{
  "num_hidden_layers": 8,
  "hidden_size": 768,
  "num_attention_heads": 12,
  "num_key_value_heads": 4,
  "head_dim": 64,
  "intermediate_size": 3072,
  "vocab_size": 8192,
  "hidden_act": "quick_gelu",
  "norm": "rmsnorm",
  "norm_place": "pre",
  "norm_eps": 1e-06,
  "positions": "rope",
  "rope_theta": 10000.0,
  "rope_fraction": 1.0,
  "qk_norm": false,
  "attn_scale": 0.125,
  "bias": "qkv",
  "tie_word_embeddings": true,
  "parallel_block": false,
  "init": "uniform",
  "init_std_qkv": 0.0206,
  "init_std_o": 0.0,
  "init_std_up": 0.0206,
  "init_std_down": 0.0,
  "optimizer": "adamw",
  "learning_rate": 0.00045,
  "beta1": 0.9,
  "beta2": 0.99,
  "weight_decay": 0.28,
  "lr_head": 0.00324,
  "max_grad_norm": 0.5,
  "warmup_steps": 444,
  "schedule": "wsd",
  "decay_fraction": 0.666,
  "decay_shape": "linear",
  "final_lr_fraction": 0.0,
  "batch_tokens": [65536, 131072, 196608],
  "max_seq_len": 1024,
  "doc_mask": false,
  "train_tokens": 903400000,
  "max_steps": 7190,
  "dataset": "wikipedia_en"
}
Each number is 500 + 50 x the weight over the matrix's rms, rounded and kept within 0 to 999. Layers, rows and columns count from 0. Numbers have three digits each.

# layer 3 attention query, 768x768, rms 0.0332, rows 240-251,303-315,367-379, columns 640-767
488562416426524541444443510498412491559488468548457504451354438515484522460471526602450530578502497469434511434488452508543499461460506495564501557495469518495451501529461484504482515411509549507598527570543545503549435474397525518504581585453448488512333445454498474383436487444393453512501446515487589542534543473460413457533395611500552548459517459483449502630512514537406400546560
454584366543444450417468556399509475499596424451439572477452572506517666527586451505546483522574457513450546535474617509500484469434583459651588610546497529496424555552437407566544493428479583490458514416540511549377503557532442480397492409414547407506463506562591553441438467481497472515503510509453568487490516531467524562595449545421658512468483565422393487519401474547505481514597
490542415566468474434515460451554508463507456446605477556590629449462593545475501481541425541566409524551508494447463528505413622601516464411591522448509497457543494468533393473488424491442465490463510496438509454516574481478490530584552527435631513549607580641512512519564494553499499535428493496539520536428550537466619678478528447496594528546518431543553602377450490464450512483474
452506461540428533468505601495536437485508417463549467498559579423444510418522455460470482482519499512491515483518460459561525466562515479530562566442585566518487512519489488427480489497466413568516579476537526361463518492507423452527479461440544476560541521530473546533444451446538462563533529389593555500498548500484515505432561531596498586482564641564487635576517491491471467489426
527518548431505456458557447457521610463458565472464435452479459449511504456539533565553431487408519514582468574519502514525529521526527444485542512529554509428546573466516479494547502444431487481431497515568525543520480511554441445435494446507491463439489451448500439436569395573470475523418399539569442533472497483553500560515397485517545453510495588483578529437477532528451540466496
504423471551434433432355536467556472485583489491522499418405472537495540570465495514503504515550585366506564421449559493577603559481479545578526549630502562458493339533548507429489472571539503492577488535567565442479583560419593417591438504544517443377546487503497538544548553528539486503460465612510618477555538552507465431492494573565476513434470379535461533469450556495445437434488
587566567458543508480568620495416476621407486425446401580468453569516575431505523549432486517448524494458482562444524521444491435498480494489434489446524543455554467444418456520473485524506498457433580375528492480551556481498543412486514482426554451571446515471558489544579469524452511504504483478541397454512452539572563430545471549543410468508447617511512520566599506517443467543430
495539414399485580448533540579493516646486453487506499421495425602473448481393286496428481624523550456502690640560470522456407482377488499486470547560566443533552417567436505660414565481422625504504540455521592473575414397578533467412499443466457581503484586397485493434411457472560452534537603446486505480549593511473459473461575599479454535418536606452349464638517562414482421440621
534459525516496521501505453487587510545522439559455506484485419486533561381509507485417478587515498590529434496393436445523493535575541563508443446434580503498522433482529479497495475526417536539554548474492471439450553552537568553535447440510490492531513470528508499498552404463519498534438474536546552648418380561406598488458620475546441520487518493588477478413526518459540542482463
605575481490516571631586465524450526545444479551390557521468467527537591482475486508502562435460551509477501634540477399404516586504422614491487526539482510480478518495411442546581498535429552408506498512497498452511549411513561467570518553563463617532424559441471429555542589426531588542556534442399487472586529524502435425450501518548496406590509456395489521566507593445534451420480
456530563569476626535530502495437479550524544580638551420453526466521514506580530530504549518499474511548401390468503516499549602512571430578532513471384395432525520522481410462484500386534483582532528628496483503483447513376559534567508517477449490505511430606497452499532500455526435504557485543474608557459489510582423508460547557466567581508487401497511535456489518501488407583392
493561511559489443511645584529480521508454466426401501590542506516414474498587468531506490471435506568500505474480488484481582464555593495582497426385565529571520446481552586391564411480443564458489476405369499425481525492578506435559532358544489478474510391490442460502447565628505473503475446448562442576599377472605454441578444491477547569552497465546534477478475614490548436461402
479499519451430491545488471467521469527467502542465476525514466494519442519530489547557484540497479533485556592498475452558491489578456482534526495497466490482634396503466546464501521465436591438495497459468421569497442517457457521501501478535458565486508489567500514477525479577407466432531459495503484540454436518522462488558419616515480496581447488476541455555506473484527594498551
483505550487636528435490499570465514447485498550450562477534560507444530510426420530566437578479532469477512505469580546524500510419469415455452529508516520440360522428495502529415565535509498393532438526484448438483491519454485448430480503469522534518442551526526519451518501516451488530471388418508456528493561470450503531456497596549478500469556449487415557577496555392519526514460
440540565493589528505511505470469492443509554421415474471508517544404481531524507454559473483548545539427505474555490487513486539432514559596477533508556571418453496466404502484540522571491405525527537543451488585447445546422436658406438559491460474580395506480450490569525531507595406483468463576549561554539516522483457521532496562542465564498447425546519493501517508566587483445482
559479468461557451532527365539541447473482540439493546548390536472422474527499512465433522415481491404579487408513398484481389450473478512539506576495468425486383552522497440486419503516540456515460470501530521494501500482469482589505591585489394460477503544546508554490507521536531473477576475369541524472437504453449520568486536469547529537531558543456513535510477450500431395497555
492509414553428470569571494556544571542531343459509596470499434540544519505437471533370570407513469485460457496524571488443558506517438577543518424502531518416549576471426458394528494475513509415432463524455480371432581482464547416483483394534480546522476457523469496576492444423562464455476551507455500448506522466552589641391441446472494524486427562535523509514481548520466533458540
513488463508580533504537502465513474519461487494463450556533509477394387534551477556496499558469566566517508530509523505462426555496509499461472541472494516401477454450513515528538483482560529424486511457445571536518502491594534507549516552556526490453545465500446550527525479507492496423499549393469463556503540613490513550542467524529439509544497389513476531401484518535468477565537
462371496531493541453578587523580530547506441465522470566504515598560579523494574573503467517532562455595518421511462557507630565487524463510405420533525519448463512490447529455512485534522535545477489442520460468506670543490516411383465482443558436500547551468421517567502490551469475519474465545471493474533473544497505570462439475442469629482421514551451450508421528528538462483501
442474515465458528502512509568507508448495374420435463442518470520498460518498529538403493577450517574524487594476539434480454438455483559541497519513490493444533528500449455500494495494506488445518493482461442506553560509529458532550495474529475534392488443497561495519503469467534468513555451476486537571477505516562512522479441508504538476441495515519487463545528522524534505523545
481547433431472452482475538537466580475532456572550521519501500543526497531501440555485470450467490431521590525565538520556426535460565488484479438533529507481482509518445584511469446504468542586498459508363511577519478559516530449508563490465551428555530486494580504540545483580519542510460400475518339501545521447467541479441513525426430563458438488454529547472538441478418519563532
479601478516479515544480469560521503504496511481471502517586514515605551466426510615453517469440487491436399527477421478489535522471500442522497484510495503544643424479487508479496451611478553516511512492437500545518525443521473411535462454453549500479512442509497503535455526490566568480522466489502488502511528524559598498545539524508505389487538567446517530546470509562522434561555
520478524511529571555472541487569434538445439390468456510342540473491535628544534479433530438529587630496478468441500470532425516475538500592598620591430499461339471490512454440480533523498527542515494422396516474426438477439575517504543592479337512534490581487555475458542438551575525449474463488572539483402525561446501484482506469505489482474495460427553389504562445554496449428527
463513485508554505536476449510550483471444524490557452499516462467435438496597517437494457547420433492500392515547489547444462502503507539463506502516517457476430534514477497480500539504463404482499502479502485495480441565510452525447473583489409489459519474591463547609556487548581455533512594512486591524425464507525541483566600535519549559597465473472545499525474479583475459478501
466429457554581496434554486584597551523591520526532525546551470505499525470545524545458509556498491465524562499500511444506604536479528580409499411461533551542588464470471509542515461417517462519576460465492580531502517510499542386533549418445543530601552453515455483634522505550472456401568467548421445477516488493511557463549565489561542565490500513471515489527524605534517534539484
535590550582585490560492540490504547500487438485556462523460512510569493640342444531565550490570412504464502552546578447528505503440483534575439467550586494509552502484503451488501573501472516460502467513430564521427481551496483458471469560483432529464469445395494460520539467485504469469419446483433446462613443538477356479504485499495606408511519535526514460516479438542502518520538
478547487491506482566526490499486430517537509529555523436395530502496530502528559500521551499481526429493473473450522465506470491422477489506522538528484588467445535470485489546514458469515451495497499530553508483484513475525524513479473511560451514510470537478507522463482533505419427478500472547458588536481533498463470473463526587493491448502555485480447487554512391567462444531460
456574542433589496513546512579469463559450524525408474471503494527616618546480463532543463464531499594478532598561490422485521510494468509493531380563476465514566442565477435565574517507572517482449460404497466467460588540516445476473574588553481524493464552554511525481495504465518516469516519506457443476499577487564527564544488479479553509559526562470558430413536524519500509587533
547500516443459505454498484480537643439495505474446535517484441506414501498609520493537420517462548500495395519533449506493555527562590569545503501505440471514483461514494526538510506633582534536513530489520516538522501492515587410448532405475576487510566532574550496470461448496492474482572562535561503406512623605562604487517513443513483516492574496587499449469462489511606518476472
529491462530587459500521530489557494484512489547459496527517425534502506459504476475494551432462502559547566577568455488603539458530420568526515442548476442463566462506527445483521566455489542529529404449487530485491478568534530447513586546447516612586505474486491508492507455442554494469515520396484447428523532433519529457479501465557442567528516539511587562422488530450502586437518
501591612460460535461557500449425529524447527546500522480615500477559453538534512529486478606509470515490507417495519496480557525485477559451510501415559512462545470509477510451429434470533519447539369450451585510482491473471520449517505527548541572516459529484486496481497480493524487499457490436485469523488542434547518515491492562513522482472449554618469488426469598485540507534458
455498488432440533484513430516514538437559499504466481434458470456429693486595484442554485478481517472442488581492508482496596517443572496448468499559509530496531453529561512475465490500506496556563615500511410503411594513535636465520455556431453502518532544621508547515483496488477409526463523575495552514502507489470516514443338479530508390562495466499451504568444626559527497493501
398511558569484562544461534465443445570494467510486421496540414578561538494464510500502478511429456478509541400493551587435465475474470475502522507548507441462561526466505492491510536517448523511479497417548531466549513493535455509502503598554574547504461530471509474455544464449543560503517595426469456476565496484508525490499568562533508529515434578561449491396454511477492434459523
440522435523481423563479485504555474425507400489525495497533515512553498536424510456457555546513538475574529615573564488477481386539477430529461518466511582519440530482493561539480468548458557477445534466463562484492460544469514492489525523443485474493539532457420432559487471495482484551476500499461458494453485515468528482545498488415493429492541592446473464554564470586483516414555
511414423490558543500540446404497524485471536469458452547527486572525468483559396488436494507450520542513498510425416516572443583521470528524634541596514460519530491465553564516599364440495488495545530525451495445438538556491572561523569481544502473512546432556559574553422523429541509522601443420588479619479529586550552384512498444469510474460506463405473563455591523478537468470500
587554559443455559437521587444557519477540473551516464520481543551488625450555521540553532520538538411423475453463536632440516555526508526540520477447444499463464569480408589538489452515477408504512513477548424515505514533496541438501481416429465529543483493524569541560441574540426523587360554502453477545545517576581581432548487488456553405537491444511529518561575550541436496491545
485430521500516508484496487539489478449557621521515493546512490453488486650447520479557484462470551471431445481442550428438533522455612464435441513469512476502538498539459423361532556533549509556528483460440430519548502484437551467417516422501559531534578514478477516499451571550499502560556524506500588485536518581491457523461600419554413429615511517534464491481421486458541551601355
560458481561587470539550511522452482574581474598473449473491388502467471563458485397571493528545489509509548539499448480524598535441497584534491528484472511522531503476536467440569530378473496476521451570530440476532500519521432489553486567528507499461551539514415468503535542550504586519554404482464475448525407418460459543584468427509494458541581517524497511550481539486559453490447
# layer 3 attention key, 256x768, rms 0.0321, rows 111-123, columns 640-767
485454444498428520498526484561470509517514405614611486496492493515567479479515474578418456495401485503462487525535500571441502484536479427533519573448483511538443464364527560533409449466451439553492455437386427556569456504583534531482509506469563481405502680543508478517512525543512564470544504446534573523469449496543659535435491433506444477630464470428490502505466486486551519456451
510389523475465473491513421495492542465456495497463487553543452468457540428582442547441433577444465504510500552563490502544486544466497474549483469494503521570440523509472491463486510476477558495586444488425461510564552408521422454601502507474453459527510579556529461515481456580522556545484559519531481511466466463546562522500511510453495504482456453494505482552512446519460507482544
458471372472481431482377433440554417549586544573322449536642485445514572422524595478585519530579479458456389361455401564518462421489504498466403549441509490458505514468489481421594499471527511483464552470508471449535459500516476471405378421506465512548511389420548517534534461413485421584446352442478479525446462503488507516501372507530569484469594563473521508411503518501410458464541
536547495491618516484485456495498517542497591533491494551658493510441442471494607511570540446458470535523465478485564504449460574466469506488469517591503560458539527461471468528547535640571492512473524513494526495504573531554596494448436532513533583550504474470522385419492447440437396446468466500463359521532433542479426507576453503527455482496554501640475494495533545407487474489514
440478509517482479469466532502573317480568531499479475409438585440549646531441473373562533521520419529480445337503515518466526517470594495509488494407503494527520553421438428571505527491446522577470534435467540509495515464502548468365518436499531505455430527452474494558481463503441509610430415605398556481503533540387503561540483475530606449496558584502422467520542524534384513515610
467475452468468424449503583575612409448625537409524523333537480607501544609470476547498380468383461535467452480488522597437518339479560421571424471456441529600489521464477531649531538496496528510573541475451619436522501636590492505529526491514597539454530643364390623504398527520583580647473603476467388417488587500441484568629537568501416443549509609454306538531575445542499654461415
576506549455607403410397498514433517500556616464442542496569464467497382519409480422472502402481432495543464434461585478554429495425500470407511473519460522437436539548482485490497554533568519474476458528574534546491424394505546488416438542523422601470419457410552407510475509434447471494524465524416414503492557529489462500537510487526509401390572494434473574423591518476567415562499
507369556424395477423516536467553405444576439501489557449446502483438524522573545452470417530357424526530436485452453520604492430533522378559557561403525554680506539470472557521495461379513469513625514462402482509493524571595472545513469465555547355472487613478399591567416507578587493629463623545492575500467616463479521584480509477424487454579426594384455476559489447514454525465579
468542562460439600639536518511491523505428439512578537507378525575500511375460468570498551531415524566516488563510486536456546587542470399546684473558409387514433582554552452458476375467448452495512527478569433474521545376504410444600577516503527453562517424535579474408507495453495442510491538441487549558571489461474369526530471482510484417395428418516538558507518475519489446617562
481540471486551447427455510464496421516537524602494520506505600543565503449462555386492624527541496458518519424565518524478487497563459492566523490390555538504579489492468420576469558553442468496525493488494531546462383541483492554468524474512632501484516422499476456531566493548577474514502555490463631461531475540556411480425472447492527563524456481533477458530513567539562402514565
474451490388427386479526551423611526469355508480477536529560493520451539441473510477449445571455478520558417623582570502552532437485421405626453490592534424475503411494568566495456424526510479534495563461491496477553480531522508594429496514562575351503485456564515473446510532542532529513495474507586604495475495537517410523479492494507481411372503512455551520461390486523451501494530
582537534412605477531516518533524539508524473348584459441541485521461562515609608413474532462487537501447508490497484511535508514505531509428471544423514593364515428479502451518482537565564479479491554578496514461463484445577579397505460476439547623526506495448526487487527456480462529562519518516510471506595534383517638447546349594525498524506433527551437487495522524543520479492471
518585478495497503468481528504465483588513520452541573486502457467482510523519566461528626451526502486540559509478572447438522458542437461537544610392564462380569473505600571541515490403476539560502425467521606506417455619510523469455455446537638563465491562437399456469545474524566379539579555469553615451459520581452522458453457453544546495545388460545525527545510559502523463447411